python train.py --n_head=4 --vocab_size=646 --positions="rope" --qk_norm=true --init="normal" --init_std_down=0.00432 --optimizer="adamw" --beta1=0.9 --lr_head=0.00504 --seq_len=1024
Each number is 128 + 32 x the weight over its row's rms, rounded and kept within 0 to 255. Layers, rows and columns count from 0. Numbers have three digits each. The size before them is the row's rms in percent of the matrix's.

# up: layer 4 MLP up, 768x256, rms 0.0575, rows 527-553, columns 0-255
# down: layer 4 MLP down (transposed), 768x256, rms 0.0329, rows 527-553, columns 0-255
up527 046:191116120166141144138095099088123117125136121152159120107047129155112145149080142047132126097111040141156111133163107159117130100071180103155078131120125110102154146099142104104166135119098155111132178067138111136141112106122127095110131048193183126119118117092111084101182092125110120157109158126143130137145119187055151140121107099109159114091159119070192147117127177087138147133147128093162120132111186125112146088196194132152103103108103177130103129126130116140154126104117132139119108168114158154144148131074136077125113141112120140164119112196187184201217109127094182192116148100083088181107153100067123073066117103156126100105133136100161069201155175134144123080119125149153152143135127130148130095108073056142184054158177135125140110095122113106143139175114110
down527 043:119167141125128148167110178244176159099147106124077096081199122113123122083154136164160100045122175140054139144084156131140150132099125120094117181073129157104137137126125118112120139104147123151148108153144140148175115092135000137157080137121090102103179117129117085140168160122113189159111148121136109111157098119102122134112107186133118111208120125171112116096158111102120135091128129081118131092141117161128149093148085115113126168123170110081093155093109111106102092152120138162078069157059131085159101153107162126115117124189143142156105166055157125174086159132140144119147136062129104152173154129147149100153146140138089125133170114113174114097084111157152185093174140098108142084118139137178123101159179124123084180095135120114155139120122087171055173173067159
up528 039:098163172110118136116181129147149110154137110125142164125082135092070109136120141042092124130120159175127139136176145052116138086117127134114144035159127109169115131065150125187129130146039142102145133136109158128158144104075140127049131191131163096136088082116165200109103116085115143141137162148153155113171132227130107144121197121158135115173116143150118104109161126163128122147120102140185202158141085133133125109150126168121131153097162147123085148081112142144159105107145107117146118082120117123126120164222120108061129122127121097098183141104118118104192137155144129163097126107179093134143108192096120139159206163195121126092088113177074122113124146099129096137179150147101147152130142091085080099165137104115173138109156033146165146135091138094144143139064180
down528 031:128122077128157115145163096130117119110127098103153157188212137153153119121092129089124058129180145114122134169123133188056102179106139135142147119130097112146155176130098093154051087212150129187096178131157140069142103094140196122153152159158125144100125104117116134125173133158081118118114134134094140142109137126123072079126162136118101161184098012185122140126148093106155174122138150137144092099159160133119173150086130091151152129167161120149098140140161112117100167064125157132128124107110112146144135181147087161092058151108097119128089155141155083116104118156117126155144116155134121131109176157138111081122084115135135101183075158168159168152134133099104092138032151126094170106123117101080138218133155112102132073111188152030133123116112188165134107109184151
up529 037:141160166174117175161155107094132111165091152127182108124093144097145132099161088091187125113124092137146097116184153150095115073166119149190214109119112109094130116112112148075146150115108080104162172101113132168108135100136123090073137084097136127118085097121108171154095106118123077226072141140047131116157133101148096136177184066133103149102113127135150100138131112130126132163093171106132204173107089134129137098063169157110132123141122167123154142117136149121215086129098147151118117140152164086125139169136130099028081125148129126143121162148134121145146124161100068164139152162124111161135174175082128176161073112160101240125141125129132109166106120100131153085139134159111145114129153130109114133114110069106189112217060047129121119125105093119097150092132106
down529 035:172128111110169151148152137132118078103154091100122115122151076069210160058177099109179119107176064116158077094083124146079137119128138105104135164072097165080103152102118128179111188158141128107087121097128147138123131158179064167101110160120123105126155148120156154105129101191137153129138155108149099121139177105175104047158044131120098119184118086120094136158122117178203149167136132184153147096043120165143118084082071139072143127128129125150146068160146130109127154168180174131086146115102161106134160106107160143109123116163112124111106107098091130121129141142147143145185128150149079135134117172172198143119076126092094141136090151184084010174150086133089097173126103146120114111169170173123187102132169116129146131111117126099156111131121138168147121121119102
up530 045:097135160107089134144148153148139168091116088118182154124123116087154161134159108116233149149109103077114110111041124128093210105100108136104104187093134112144127168086141121078102125130151105090078130153145096139124151084125139137101150065129018127155100182158151162121186155138104125149164111112204126083182168089070101186135067138106117159098134135183095123130214136108121125156097109059069128065105181143103115142133107174156173157150131135088146124136130136140135134178110108145137176106120132112134091082132100143089154191115138124052142192122138121163089140119150091110146136155138123130131115122138106135125127118148189177156117156197123116094119079103183165171128137148123143119114139115089139180113115093099078200198140066125138115116113118156115110127108155
down530 044:132125134114105135107155089118153174162106126095078166106160169108158134013137126134118107163105121124159066164130108101156129085149155164137098094121144150100188114171156160122097164087134156130078160128148134192147157137142070065116138170120150122083136156105106142110112088134163154082193148129134115126154093057163137131163139124163128187155135127151159164098174131149125042155217180121106157124091126108137122071126149107149124153168168168090175123157108157112131185115143182174097102069164077132102149134134109141129193145163152090172123085104137175094165118126109146093120116193127115147148089184136162142157142155092106122152132113117141070183152158152148103104198077161162117167101113163125202068120054143076119127142143113106069079136138125083144123107121147
up531 043:082123095205107081139144176109108169180114147146054152165126162108139120119131125178130106116119035152139126099112124174123076152124124168119159162130114135116129101255116124135151136124181088150132118161111147159081130147112123147145152165121137177096065088149094080182072126120113093134131102132113127184031086154188164088108121089186133129124162117151150122088108062143146093121133132153109169177122127086148123140133046102111121109100097121130168107163117128083124096093126141092110111182146179162117183139124186120126126117182127132141153129118119122093115088083157053100117132148114125140155120140129122182147083116136106134147086115102119084130138030114118130108102143095182114133098121140144163164131127173147169067085128098120067067161092091126095150100084176
down531 043:196129151104172118097092156152128036139131062074126138138111086131112134177115117097129106163153099119127083072197150140081150143147150087095139120128085120172118143121127120138182159137084122058185109133130141060105114126093121150177107094129112133134075130120147121121149097116134120148095113062139110106121140150156159139118093111083115091097116170110100189170097178097142125086068090165160122149119181136143093196139083203071141083150100076173136091162140089172149155131122105056116146154103206097106156075132091120155145137130161080093161123198095086114128137088102088156157169090125102100105128122157058140132136098182148129093131100172093198137093093117164090147140136137135070121165141108080111117123149136132162143126132122152085158124086082148189102128167185
up532 034:151170162141119112112130116148119159150173101073133153125102144152083155172101178077141129141139167180116130079237138106132147107048109144087069091102153142141151163052154091098118120163116144096095132105129129100159148143136125092157138164148141116172063138116148149084097110077130162145151129163163156155161164240148090134107062174061115117113190125134104138101091110139102202135140083127151176111112142127112160106147099138143139129159143159122117169151094131151154176164109084144109136123139135183147110167134108137087123208104124097109119146156172152103180134151123150143155110051185090147166079061146145134117122128193167150118125136184121095126154167178143125208136116115122151169140129134080081120143142129117145121184186136144159119137099133118169133140043179
down532 030:074155120099144099099153081164142121146092084104127143119193162164121093136145136144080093150119125103041124148130153135137084098117092158141167075115145118100162126128138079089099139101184102167149120107145121126131170124184060132170130193141124122108114108150119104158223104124113128152111149130128220080137079113121118097117155102107171137158116066198129151075164102110118138088127132072110118120134154143092134087089170110097099175185100156100138117113090049140110156097092163166129107103105094129156091194147134144162065136140099104142133114073155115083117175147092156146155104139145161092148136116133168113077147172119112129131141092132174164106134172117122155085107137131093139075113091156082127160117144146107137124097229151031155135167098218167152131105149174
up533 048:204119171116101186123139086103168141131167118150187105084137118151098108133148109056102132132094087070145119138085153051149102101100143127117108074175135096131137138064206119218147124082089152108167138055119120140175117118095124131065142117092170102089163098098107216098130085111138114158150213145115124089220130180052089125162170080137122103134134123121158145151105176090144122138093155121206138131127134136117153113181190186120130127108188154131132140160138128176154146136132176134139144144107074122128083135131075146099118097113125099180122085140130173141160145144112216155129132134157142131093141077057127146135156125182146114104132122143107132170145209119145129102142108135069146152145140098109125093148132071107106141117117103141129143137097161136115115159132161
down533 042:090126085132047190172137120169123140121125160130121101122193090111145111164144146075113092099158160101162117147083111167102123170144121183079097139149126135129149112144095101131104104148171159147076134084136089091137082129167181140135189101134083082153153150096148141126145147188115118132176112167097132120128152135130083105159082128156112150131151000132097140175145087167126206152178151180124125079133104120111168163059086117121115098099205110115106110121156161117079143117096130139113056125125116147180150171101153171082107158112061129148107164109104125125084082151193106159126136126090152175122148169158147138118067139122134141149091171132154090122147108104108161121037119101085152163080122093171136158140134134127133100097127168040153145122142157146114122080119111
up534 182:139127142142117139099094132089117129080093154091143124054138145112138122032085174071144072121118119139126144126135143159110149144120102059180153121106142147179177074070121083114098166065166118130107083116109105106156104133109146194131112178100051128130088143137096080114180066123098121082158146093127087132184153158093143078171180165129079151111106145150072133163117114130087144082112152161080115140102144151114163159151126177109173103099123109119140120145149109144152174120113104121127112134150080123126122111116068154139179134190087158115119099230095125121201153087187104129110156152136130104125180107104135087122143116110133162147144057091080125129131145149117156104090077118169128140206114126121115102103151183155125176142183120131151081134200112070123189135120168
down534 187:159113138120141093134168117178184143184187134114128082192124078106155138178124132156142158151091101128138148092109166114119118113093140179089124112121118074134098155154104145077158098176125144113147114100095113172101103104144139121134119112153189158119143112122093135221112181148171127130081088075158125132071134107116138160082068097156138166142201247105171127136124140156161073156154115170107181091151150089132079092097108101160107145150151159168139175085072100112124085166094116133129122105127187114149137151118166155079074129148130105137159175091123131093121132117036132128131146129136104132117098107172185138156090132107138072104110159140113071112172116130143146080130148133091119099082181112157116094113133065097113163127122100036099148141063087075169127104126084
up535 041:105154141114184147113136141117127087124130127101144155111081117137105128129119106050128145143113254170145126137113116057125116054158145114126094050097201124158141106126114115146178137137059147151162134170123124102119130131096173083047137137098187133123112144104183147097128131112133166120108127146092136072133187138086095112136165122077131138160185140159138165119099141143114133138145168162114187104111086134119139147107089156138105187099189183121117135080103129151160164101178096113168125052139180121120128176170103074168176085082094073093152125152098150155153114110118172136101115078148115127148147234166133105112161155154118096067100125187061155128113124092145079170188124155139112165133127145136158075144154140153167130102155182132147119130123120096158105109098098
down535 034:111101115119103108154194100088106157071140076111111147184239135206126105161108129091091096097118120136116124112108025102126084215134098146170177179127123143156140131144073094149084076178138202169054156123109101082134119107150115125142135137175101147104126117179091106174158098142085119100107164142127127123086145141130109111095105178127125134171116104090144114089097084073130151150127131113129143089129141149138162145158125095149140126104136117127144186100165096122090113137106173153120093169134103158154102139139088109080050133101135132175114159094177091104120055169099113076176096156110117138108156146125165097127097165089137146141156197093167208144129134097103149095115113133122157111100102144169154186137193117149077080114164102069149114097163125116106098128127156
up536 041:088125096131140129119132216149094033138109098116152148140088154106117131155116148138178121135105105123134117122155120067120165108099114151127147125097176099098181118057090173067124135124080119069129128194132132095125160090055153160113163108168091110139066106124143111118142109136130102140150110104131129127149135173052116111067045126054140157136104135146094150117151134173152168137119141120144160080138170128143114163164151129118129055128135132111109098088098133144139137182150113122093141081114107170153116097131114102167138215127139155004143201167143111109107137166100143154098170114135157133164109163191136172109148117160140152131125131195077125101114154059114171127137144131107171109135129143107132188152106145098103140124168033138158213116121109159107157176125150
down536 035:155167144130168143114084081135119195160153092103116096098165156109157136063131136181126134165156136093063108158075169148119140106091112139125116084117117077104176146114118149095137178103133190108128145127152170145150165127135000092153131157139160134136152110116068141119172127106128096108151148134093102109135086091179132123122123145137140153146130128194145145054119173093104069129181106110042089102169149111107142079079110130123141140211118157121121145178150151145122119141142190133118120047105085117104081172119162125129072136123124117154142092057197133097176178116145154081160124123110142130144097159130163161128183110107104112188116084134115094169111134130099110140139155138152179128156121133064145126106041136120104175088141086125135117147102151159178184142130139
up537 042:175163120139094156096188209110141108131150112145154103106091124139094118153146106079144148114124095123155133118117103085120125152080139141136058083162107098124158137096153123145119133106119104104144115111094117158174135120081158128000149095174147084093049085121142143169094090126137100126111137133089101121130092194118062133104227091103133103117122134080150148146192123116134140137106113074182112150122121118103136126221129156119125122132121127110131124115138129148158136096070127141129128079131115120128096152145094137078119189141146105064148053172152146133170119095153210153157181122151091143092052129098148180157206121148179120104097116155094083152168107164148116116150143173112150143147135124090148111155110101137195076086099080138143091122065098169172123165106154
down537 035:090150112110103159141103100203136092130095156141103063126167130115147117155139128095116131116189147068110099125131081216106151139125157148108107120094086142099132100104120103113097158116142169112096114144122143109097091095151114125142179122105087050143139162076084135102153135154105140146125140153092077134141098143086127089116034157156136201084124114195128206165127127129096185088166141161091166134079168115160129157087122140099134132139121104062122097164131135128062157146103119142097127065115081136121142208097135185099050176113125172135085142065112123106119132131153151143149110091127098109167088148143148132067122090114103119132168107130169115150102076119094151112188183070099137130084126144090107199113171181101132139054098170047155137102113115163146131152122108
up538 044:112172161087111126145132085114132149142191108110170155109111116138101107100117132044090134141149145185118134136105126066139147057044104112110125058129173120128108119037145132134165109179108154112145155116125138102134144131141120090046155164138157124106092106137119189063091103106164121077120142157132168148115157154095090141152140121150160131128158123134128132100074254147166129148152154090098175088148103128104108133107113171153072150123160113126126144057105098148163114142097110123142118127136055144138121147209114090081157176111129090121167190163125121134218111093135159135094143079123138137123186214140123121178170116136106087098150124114101123157086129035166106157156122170132143141104137104101100111137144106160089131136138140139157151111081130161209124166112124
down538 039:131139079127107141118141110161137162126123100147104149134163119163169144131130114099093094111130086121080183181125152101112088153128142129098162120067107090135152159128126073097100132192124159178090119150136134127180162122139148183156121211224127113099138111112079082140173135185113092111116136117118142127160160137151063060143141155097095132140103000142165104113142114094109110165080106120142128106123143144096130137117134034130110113148097125110103140170095100139087161163142132159105056130102102141148101129119127163139057106104131191149114111090126137131089090125102128127169135134142091178127152154165132137145076140095111159202102123130164117160135153119154158117078123118120146084112108146140126162171164159089120090179105130065124105125137174163000118120073132
up539 052:093091156089139105129113111139127164148116135104151121124169126123105119120133124152119121146153096146083139155135157122156142113147127110096217094148090135139130119091103151119078135113192137146108134173157150086110115131099107171230107161062060171132175188135121134107136133132144130116161124116200135086148166127099128172154117148131075118152086139154091115124110174093133157118086134175111165090152095158142099148149201097117163122117163131112111095181112141116073174206202165102138125127111082135114128160072107138209130037111138133095119158066096097090084183146112127090126129131153133101131175157183137143161137149108140151158167133164127237079114123142131148120131113139051115132134123117132105130146160164112110195156110098132149250148160162149072140074112116
down539 047:146114166196131119115113136095121113129118157143147154139113157124132115168111153152106162172184174132198145154144116086140127156128063186179119078181174097153144144180137118096106095085141151113141154065139090158158208156105211081086111125114154106145069114101132175171059133130132056068176119160123148177083153123138096116137210083106117117108157217123150101131121119113137121184173125135129104096197141093113145141136151105170135088128136143167124136140149140091143122092105136146202172082169146143131119131157107119145138098107128116117097076149144139134156141151154079109093167147115151164064130107102142160158136103087208119157057155119096100122172170128097112151058123106141162164099120111110152081126049084184152072123133113133135143105157183109164139108135103
up540 043:180088135140108147155137090106156212154082169169148097089166140138171124099154144205125124112149075114136139162207125167147086162129165123178150183158108134113136130168172161156149131081108113110140146045114126184153119129142114153126113135116108107098165130123068140152109123109116087139114154113062127139184083116118128127143156102152103127129089129125172090159113103101123094135107141124168093227149117129134139093089164146118155103118115111143131132199171132120139112128127200152108110142103135129128132196060158148173078092151152149255159100092132130119089145153100087112138130196128141128103119055067106144132092125218144145161154119099202108129140149127102142047079138089090147120136121106169186152128105111111142118128086099129103131140164162097089159115175161
down540 040:123141096148098162152105162143109097151150142162143102104057113076081137081151189154199120095162114132183146128115088151088199106138145118115122163129150145132116120119168189136155122106137097123152152138135124150101070156109209111083123079078108141164106130116195156101087175148197145150156078116124129128138181116164123179165082134144106094126134188096093097162133165204215128148190137161158113147134087143145139127083111140132132108083204121143113087113156142149141085096163122110128145150115184104141178114089146127108230154184082120077111133171067158175097149102178112156118195091102154116097152115150125121102123105162168104131086124155097058118158115121147103176092143132134168163171163083140125075115093091105144130112126180163153158122131093135147129125170097
up541 041:058111192167165130151170178096139181124064126116163122127050168068108141136146088058124106119133174144109136158094122128157105078130052117146233127139100100089150122147096108134164131116146080138100140158120137128082152110119120116015116157069179153118139166131129041188144101123164144157187084126156119079135123130148098140137118092121126161094095126202127099149141090094130108140043085092091144111129072126126083120103098142110162134063113151128105076127121121118136070148175124125124114135137119087123142185119131053154083121133157119065146144096136127106137134131098183134099102132137133120138112079183146112165108152191146152154151136181166088146105137117135185106161119134120166110067119133144090139127094130122196153151102170120151135134118099164150153087092146
down541 038:188154091151199115138099123141158058087147130106184144148130123099146191125096134169130172083178125086152111115090094197096170132137085105116118109137116158103140131122113104124104121113109161082109137111150122143110117134104111128130157205186184131117110148143098065170125073179111164141135143156134113089099227072183126085121117157097130133168155110127168145134153138135138035130212140098151166113086173186146116072137138143083145123158089121127156093135164184146077134172093141141108141125094139103140145191134128175134095129124138174138113065104124148123123113135112159117193090094167118125123130133170153119162149121065112139171077078174158153171130128127104115165138053164128122071114117199100151063105132116172059113118169060146105150114138131133167124080131141
up542 039:104141179102112134133164118114180123126136109126162144109131113087124130157167120120155164155151089123112142129080128015122195127083121122078098119134126121141130167070133121108154142165120079071134122164116118122134136098132146118111147133114026098140111169143154156112136141114137114162118138129153176111164185127098092179180082125108131137105071122149103133151202140124145144153084140052117116061126126138091124172109217168170152092159119083102174141144113133154168133214076103135146135187124113111127056135173097147101137207120162142085181145094119153198120149153163062139153149118159109124139163112113138151192097150172180159124106143130099122093091137108157158176103141132100126141094140114084135197107132156126065180130067064127140139110102126150173117210125162
down542 036:113133137103132167061187079136144138196090141128047170123166154097139131051136161131104102173163101126151086186131086094077116088133152164104155096134120118085167115111184141130119184112109119128071129110125096176151117143109160094150129155146120118086113182100115143135115120167177112091181153107114177166116123040144157103168145125099129200105145080138170175138168151154102082167165127127132155166092131097112136102111190081135127130163102171105168125201119164149131165153167157152125154075146069126125147143173103151131163166126134092159105069097117203103143098124134125130149141173111098169157102180149204114109121151075135117168135089135150071153201150167142111150121111144136143113087154168113195079116096140089136078176122150071127074103098155135101137107126104
up543 043:084126084129133113135159132128137178147211152109135099141232119131110110105136115155091125144148242150115143133153128119140084110131097147105140158151085157095108097123084203139088133148065167108162086194132145099164135136166108167172119187093172115118160148152094179143123114165161138095120105103123164152102089105096077112133117131135115108154118139112095114181100160177165144133137134146198143145150136132140117161059103084108132060146171085150172132079129133113090134171103176150116123090142049150142093140124119190107122113103168125176149114163115143062121134137107046130084153167113166136149144078132139157166083120175084086124156125098093178088119169077118127160130116119062132125153134112157138126133171224100134146052136149145117162149186147140142130162152165
down543 039:140133079159116205167126074095123130130153158118127119133032073127134171203169164115143125135143091104170168129111112146117116116131128122149122092122116087148121157089098101126131105157133124094143148066133124138125152147116209180144141152080108167180161125148133163119142174120146092137100092173065175108113176161168126112163105117121148113024121104116123069211106116126132132178079090205151068160174080148100173128069138120137116051120135108133143139145124140161107149143167140094154062177132133175170128149063177118114077133080114149124151097148103145146102119070117097140096122124180181154168118110109128123089114159148147096123104143136094124122106103089124105199121164077146135162184151135109082161141074108167195161147129151063158146112100137107098117099150089
up544 245:100153114147099094123137161111111120133094128127161087158121092062180181105158100137140179134086130182182116175139129191169112096103099162170128119122135186146127179160097077152102148081065155141154081148087079042146108111167098114128130139108080090090185105169159093095150061068203134129131162086128164090101099157143142146116118124074147065163190133145146110090118148139102115065168127157112104129128049105145079102114141145110163110183118095140172215098204122107095046115124105157164207143083137147149114140074106140158108068129137139156166115136143096139059150163090135130126143126123105151146122126145114142120112104165188114144107068114148142103070104105130142170115121143170182125142105112093136121145148133141128109125104115081160110134145084161101092150144132
down544 243:157133097151135128147112126078102171131149057088118164135132127083009071115109165181103077085163082119121135102111111118118137143122211103097116113162092076083124128110146113170097113111116129144118118101158134144078151154101151107127109134174171118165153084158159125138116157156086079063102102141119139191156144078070133163119114163144121203074108118064132167160156126089125121140134159122107154126095129149099145173153196129138116102088140135116121147153094173158184093119093183076127107145117138101165101186134159111123153131093098105144123100121141102180143131148175152106121107168097142124125091165133165133102142142101153095112162211107116105174088170141115149094117116068076136079129105100117128193101088142088154132129114142030151172162198164151093114122069066
up545 043:131181098152173132121150135136084113143140134129120143132166138143167102133103166164132148135106211115136137142145110058152049087138106132143029107045095121100161130141141209158139131139106172159140111177109111096135097139062114102041142154159195105123091116142139228147118116137113150089092116093159114115141098140115111095110199157102110131164174105086139118156070106146108155124114156183171102162094135130145135126085156104158107141120155108126123132072119099145160143115162124143125153196147167198142071166177105108117119122151115094150076090173138144142075138145092176141123198146113077143100098166121124119138071080126124180121065118143099139092165122113124121176130135079068127095138131126154119068108165131098013103109128144136139081135122138120145131131173097
down545 035:135145106037105124128137114082086185149149049138134097178097119128098118196136138124174060125114128139128107100111129154198163169136162151142165117080084130082105090123135086196101139139148181097114173078136133082107105132128090182139162080121123108155151140118089151123142132132130155183099115170106179153099133194078116092144085162164153118100113128112120065095070128118100166119086107145158153080129111099096134183122114165142154086114091134061139150100159114162057165068135139090149093153106145137147163086089137102105083143121087177057128104085099113101090082156130118165149156130142166099141120135119135105069135150143117102133172169128124116107059078072110138134144190094144152129064131104152109193081160100183136163077145113173129145137118093171130123177168122
up546 035:089080107144179109153114122089172154142072115150163136140152131118087133108116130106118110112123132093124120122195126216132130133119177063116203132160139130117148124127174133107121137126143120101124176137190129150118126095155107141076145156031128144109220130120083032121185151110103170163135120130150115154108166133089133131120038140137116155077082148125138086141115094065101113129138128123088111134153066128136101125068191111115137111138103200154105096106157143092090106114099149108135112063102095176144152092100133033116100087101122192170115103112142091159144112100071139117122127147115118087114093152182128108054120105117141091183152121137160173177087127092115153097156149101139126125133124129159103155127094081122197134179115086126139211125185136153084146146094148
down546 033:138073194176175149141089107159189152038166116112161133123123144097132204072116125170137211079132191135129106105126148091097189160115134089123076170100148147113119160151154199148154082104121128080153140123140136144128200067091110061092085188170178125125174116120157149113106168091172167156165105126143153112108122114127059085105139159105125140211154179141124137102144145132096105175222147126158098095125110172157114127145144146169156133118171136115143091114131166108104048138185067147118141103139151109168121149082152102134127119178153142153109086144170145145163155110100157126155181115150123108113129128118094165180164079120148126153092121150114078131099083159108154105153069134155087109117123122104156110159124071112095177147132107129140165107134153136107143127065119
up547 042:137146114131102108140163107116137027161125100092192134128108125084102116119107134075149155148137144150129132112201125091102138048075116130099129091107190136136170110031139147149197142178105110057175152216142131087114130083103126136039169133083121103142100142118116145079150130142163103172163106100145149117125150165079075141127077079065141156100093140140103143113131199155165153165120152084139181066140154117134110149135171140128111072156157115127139110082101133137175142207123096124120130068126097197143082151122108097094149169099101125124181153165130118151166124158098123153125183118143142080149147178121136147158095111178124194133135128197081180137084100092150143144129129193107148150101131127099087146115112144106090151152117101144137171107098135153128122169115117
down547 039:131159146116127158086161076123153210157133075090088141096174142120170151071127156146105101139131105102084125158118139060124137145098115110115168126090117104083141165128125153114162172132163167105100128083107128142140150121149134119144077164182126127128161158142107140154154137156153122118138156121110188135116121102206126019145102149089140141126116012147150158106142153109100088192161076167154131130103135148111128122149128066115142080162101150112167116189123142154072137169166187141123141114153097155181144130118139110148082113131123145175115060072173173114111163102151144127189171119159097124168100166135179149109119143087128142207119105116141124171155096168096118140097103093192199108160119164077201097139126122112153127137144098032115098125112181179105136147085121
up548 054:215149138114099128138137055150147144178189097150098148141171118137136091133124147176153147114163073099155138125143131075111110188098129136120068083117132115167122122128195111151129136156144128090125150117128116137136131150121167151133155144152140091128131090152111169124098159100124099155096173122121115189088122140217091169121120129154183113134146122084165121099112117176131139161141168094190130162120147103144154128193158149148128158153126101125147160185128129127188137154063136106105136128120088171112081122130163176071130160148099145184185062159147133146169130145173131128156146140159102124102160069007114194172156088192164204117099100128103127148126063139149103084088131181157143122111120103101086129123149070121148076043092131134129114099068149119139139198164145
down548 052:095122141058081156090138153182112152210112099134139142149123133088130090081134144062126080177116149162089115135197104144105147131154193115119114136108102123127129097120160174139127157178135094140195124137124136075141086135149224147129125114150067120106127159092157138101130148138197114128100090084102138122136081184081130046116119114121093132093114143121082138166136118106115163090068125162160154157138120066124116205147118125132084105101135136105099106187110103132114172026095132058101152109143149145112184107143101117156165140127115087092129125191099135119066110154120127156068204111117141078127165152163117129111115064184157149106126111129126132085128093152141133100136149075149152136093162090103127164136184093080182132123132200172122118120143089189113143127118093
up549 047:069094114117172096133122180115089182126117141086115105127080145142107123132130098077127136139131198196101115132169146150143163116155120103111228117182088140105089134170077115081123116132181138167111120216135157097112144121129117148146112125112129165102111175134111103165096099137154113068166072113182132105100100090076127132153152107129093128142134128146072165113124177115194142113128116136082153078163090128105054136195121143117146112095135112106075094112115126098071109143196121123133088196136120140124159133117129087143183081102152112061157188081098082137119122105141174109048080109128142139140096173207140119138138169133112106146125146107110165136122106106151098141151102147131106159112121141142141138149094234173108137164182163123165173165132112142175126090047158
down549 044:150140104229164102156065149148119034070104160143136150144166139190132151195099106151103165087176133089155161153131141155131146149141096150129125125150119113159131137124074051085143097105096130120115118184135107159178117073074183085147120156146149120153092076128088056171145100131058097121102133100148122111136197086176160170135137135110095125111136142150170142091127164084115051171179072114112151102128184130133145128156163115154173109163126096141122156134127157144127082163080147128120105145100134101083084187130105156152035105096195101158129124090158140151137116112099091105124092075099097157102086077098133135152128108105145110153096125146156194197124155119133108142107109137156127080148114154090076106133098165147102098149126079107122128099119134061169106146146156
up550 040:145118156078094136118164086155151165144165110151114089093105126142061098141172114116097139129130171120118124129151133112132174138107161128118153101211163141133118142025189149193070109095136123130139099167113139141183133113063111163164124148131113101092158169115087199149055083110154129085134134122114132079153103107066112145127153100125072083154115155128083132150131194113164150121094140137136206156152136132114121147161167159105155134102164119095124140211151133113086148152168168130124132090119100145116109163064089162157175064124123121116165113081083110102112147140157132099115139157166112131123114080153140148175203145174152143148139121150124190089151160197154128101129079108085128182122149116134158093166124175139083179099145050150149142189123173162127098094059170
down550 041:128151107183106145142103156102099052108096199143172116113164104141119111226115096136084134166169152093204145175160127145062134131184150205154134094171155116152132136152106073082078088107173122131100132112133086127108102083112249074120168094066118107158100099078107139124123144149120115123143099164124157118140156105131135143156146107136117219083106088141118139167132131142146136165195126145111120126138157106088165154075123135190181103101154145139115105148149125147114157095100138134178103145144138136101145177104087172156099146110104110155098158144130146148126133126161086138076154140118164152089122113144126159127084044123188120161081149106163118159156162106117129164018118093140146144108126113117114120104078157125144095124134136025135150129124131107192125131164119
up551 045:123076104098158141120103098114136133109125119152170121105170140188090124091118130068090114128129123150076087147132144180143104088165113112132195084211103125105085103136121141120101099118127112159161135105125158132122126126135128108099119140061139167088222151116107176096158106132115150121104164132186091090136200161066161144152197133184099092141121161148119114101111189075104108103122158150047153166153088155116110137143100121092085177114139165120098109184161133113105120088180170101163123153117089166135159077107124121078124038087096130141118127104098112053115097107106151115092104125125151123140097207189120086089135151065086000114175134121129180140092136138140123098176123127125124157129122123130192101151129108133176102114135157130139129145149120122100099083141102
down551 040:166074120199117115142083127133130097040125128131136132152133124229141134174086123158097161135182145157130132101137101081120080210136085191163108143140169093181112149197077089108105043167097157129101141158102120155141165123110159083105129158139118119102131097135167117187072123142106116079100119139131115154145213151103089169134150143096118086152127134100119116146133112133145164126134117155122128126141113163115139133108117145139126102040159084172133147107138113034160082076119112143178077188160175126158110122133145154076093093091154152109060171149154116151181129174156109150083154152125069133094135071083061130166094093146176156131095170151134159114150117106166112142085141154116112149102105080151122174128148101129101107137108128147119149123168082045131118126126144
up552 165:143100162144083139138131145116079112161088060150154070068119130125081132123166144186147153184113114133101225168120128098174123143148123145168102076104132117092130163125117071140100119124066116103149143110138138117102117094163062161152135158166120096164105090206088128138134088113179124111121103124079094127092123152134121146076114099116089132130064149167096159120122118178128199092127136084169118133072124090200146089102143136142132147067148095179132152114105121170120097176087168202187182127076070108162141093187105138126173140114141184141109099144143089184206137110085089145128121089160131107161131121092107117102118071187143111195156156163119170147096145110110114138142109135122132110112150164153140139116163107139168166125174099041076082115111114085133129110138131
down552 207:154125144167136156098130150159126138231138124133120133116187119105113153124127104150117112121150109139115095110120029115199149142122140108143112147094117131150092093130111110128131000137130156149161106144118148132139131146141064173153189110156126065157120120090131113127152150112097148141134094164111121133136109120116140135158129136114112158092155078119137138129095101154152083134121106117175141119112154154133171100143162124131138094098133130130122157112118255128145141131159134093101124126121095112095107148120130104110148136080111122129144113118130129145169132129105166120152139126150097088140129087100117124171126135128145142124134133175164162132141122141117185133145146145118135132110224125096129162113099143139153112093150125000129095164133151157137151109175114
up553 041:118126128067154144111158094144135153136171125118118141121211122122102107146144100123160120144141151157117135143075141055122127137116077130069158095143064162161114133049125115159083115118169094136104122148134152102152124130193143168140141116056068115157159085147128154121089122122140116165191136136203162180081101090146106158147138145158143108117125136140097101114117132115155132114075113099134154180145088113127076147130148110129121151111131102101134160196115123123141148170091163123090142189120069111101096194205097224070115089130124132116144111066085152058084180131184125088113117142190145111122117133144139141171163129114094128102115131163105225152101071048122148151148129103105114118112161129065128148151204216149156168102093158137152130156074140148097134122111131
down553 038:118125133082139158109112133136100083122110167162142183164083126092148085181104100043074114183161099097170099146162047131150091162144146167159100108147097074124145131143136098144139096192120077114107113144085090115138158119131210140131186142189144089141111140083117164133093102154088082070122106141114193166109118115071122124159161098133086162074139128160158125163120115109106184151096116182125138149109152050087147207081161113130080071162101095126098085163144131074084199090091106081126175063169169122141181139160102157168077110102139116101122098185138141085165136157123135142110150201087164137117162121161139114104131143123140149153067110141099110159124142119140133131099157129129120134076110121093149156104084110148169081149155176084097122132140134106137104087148114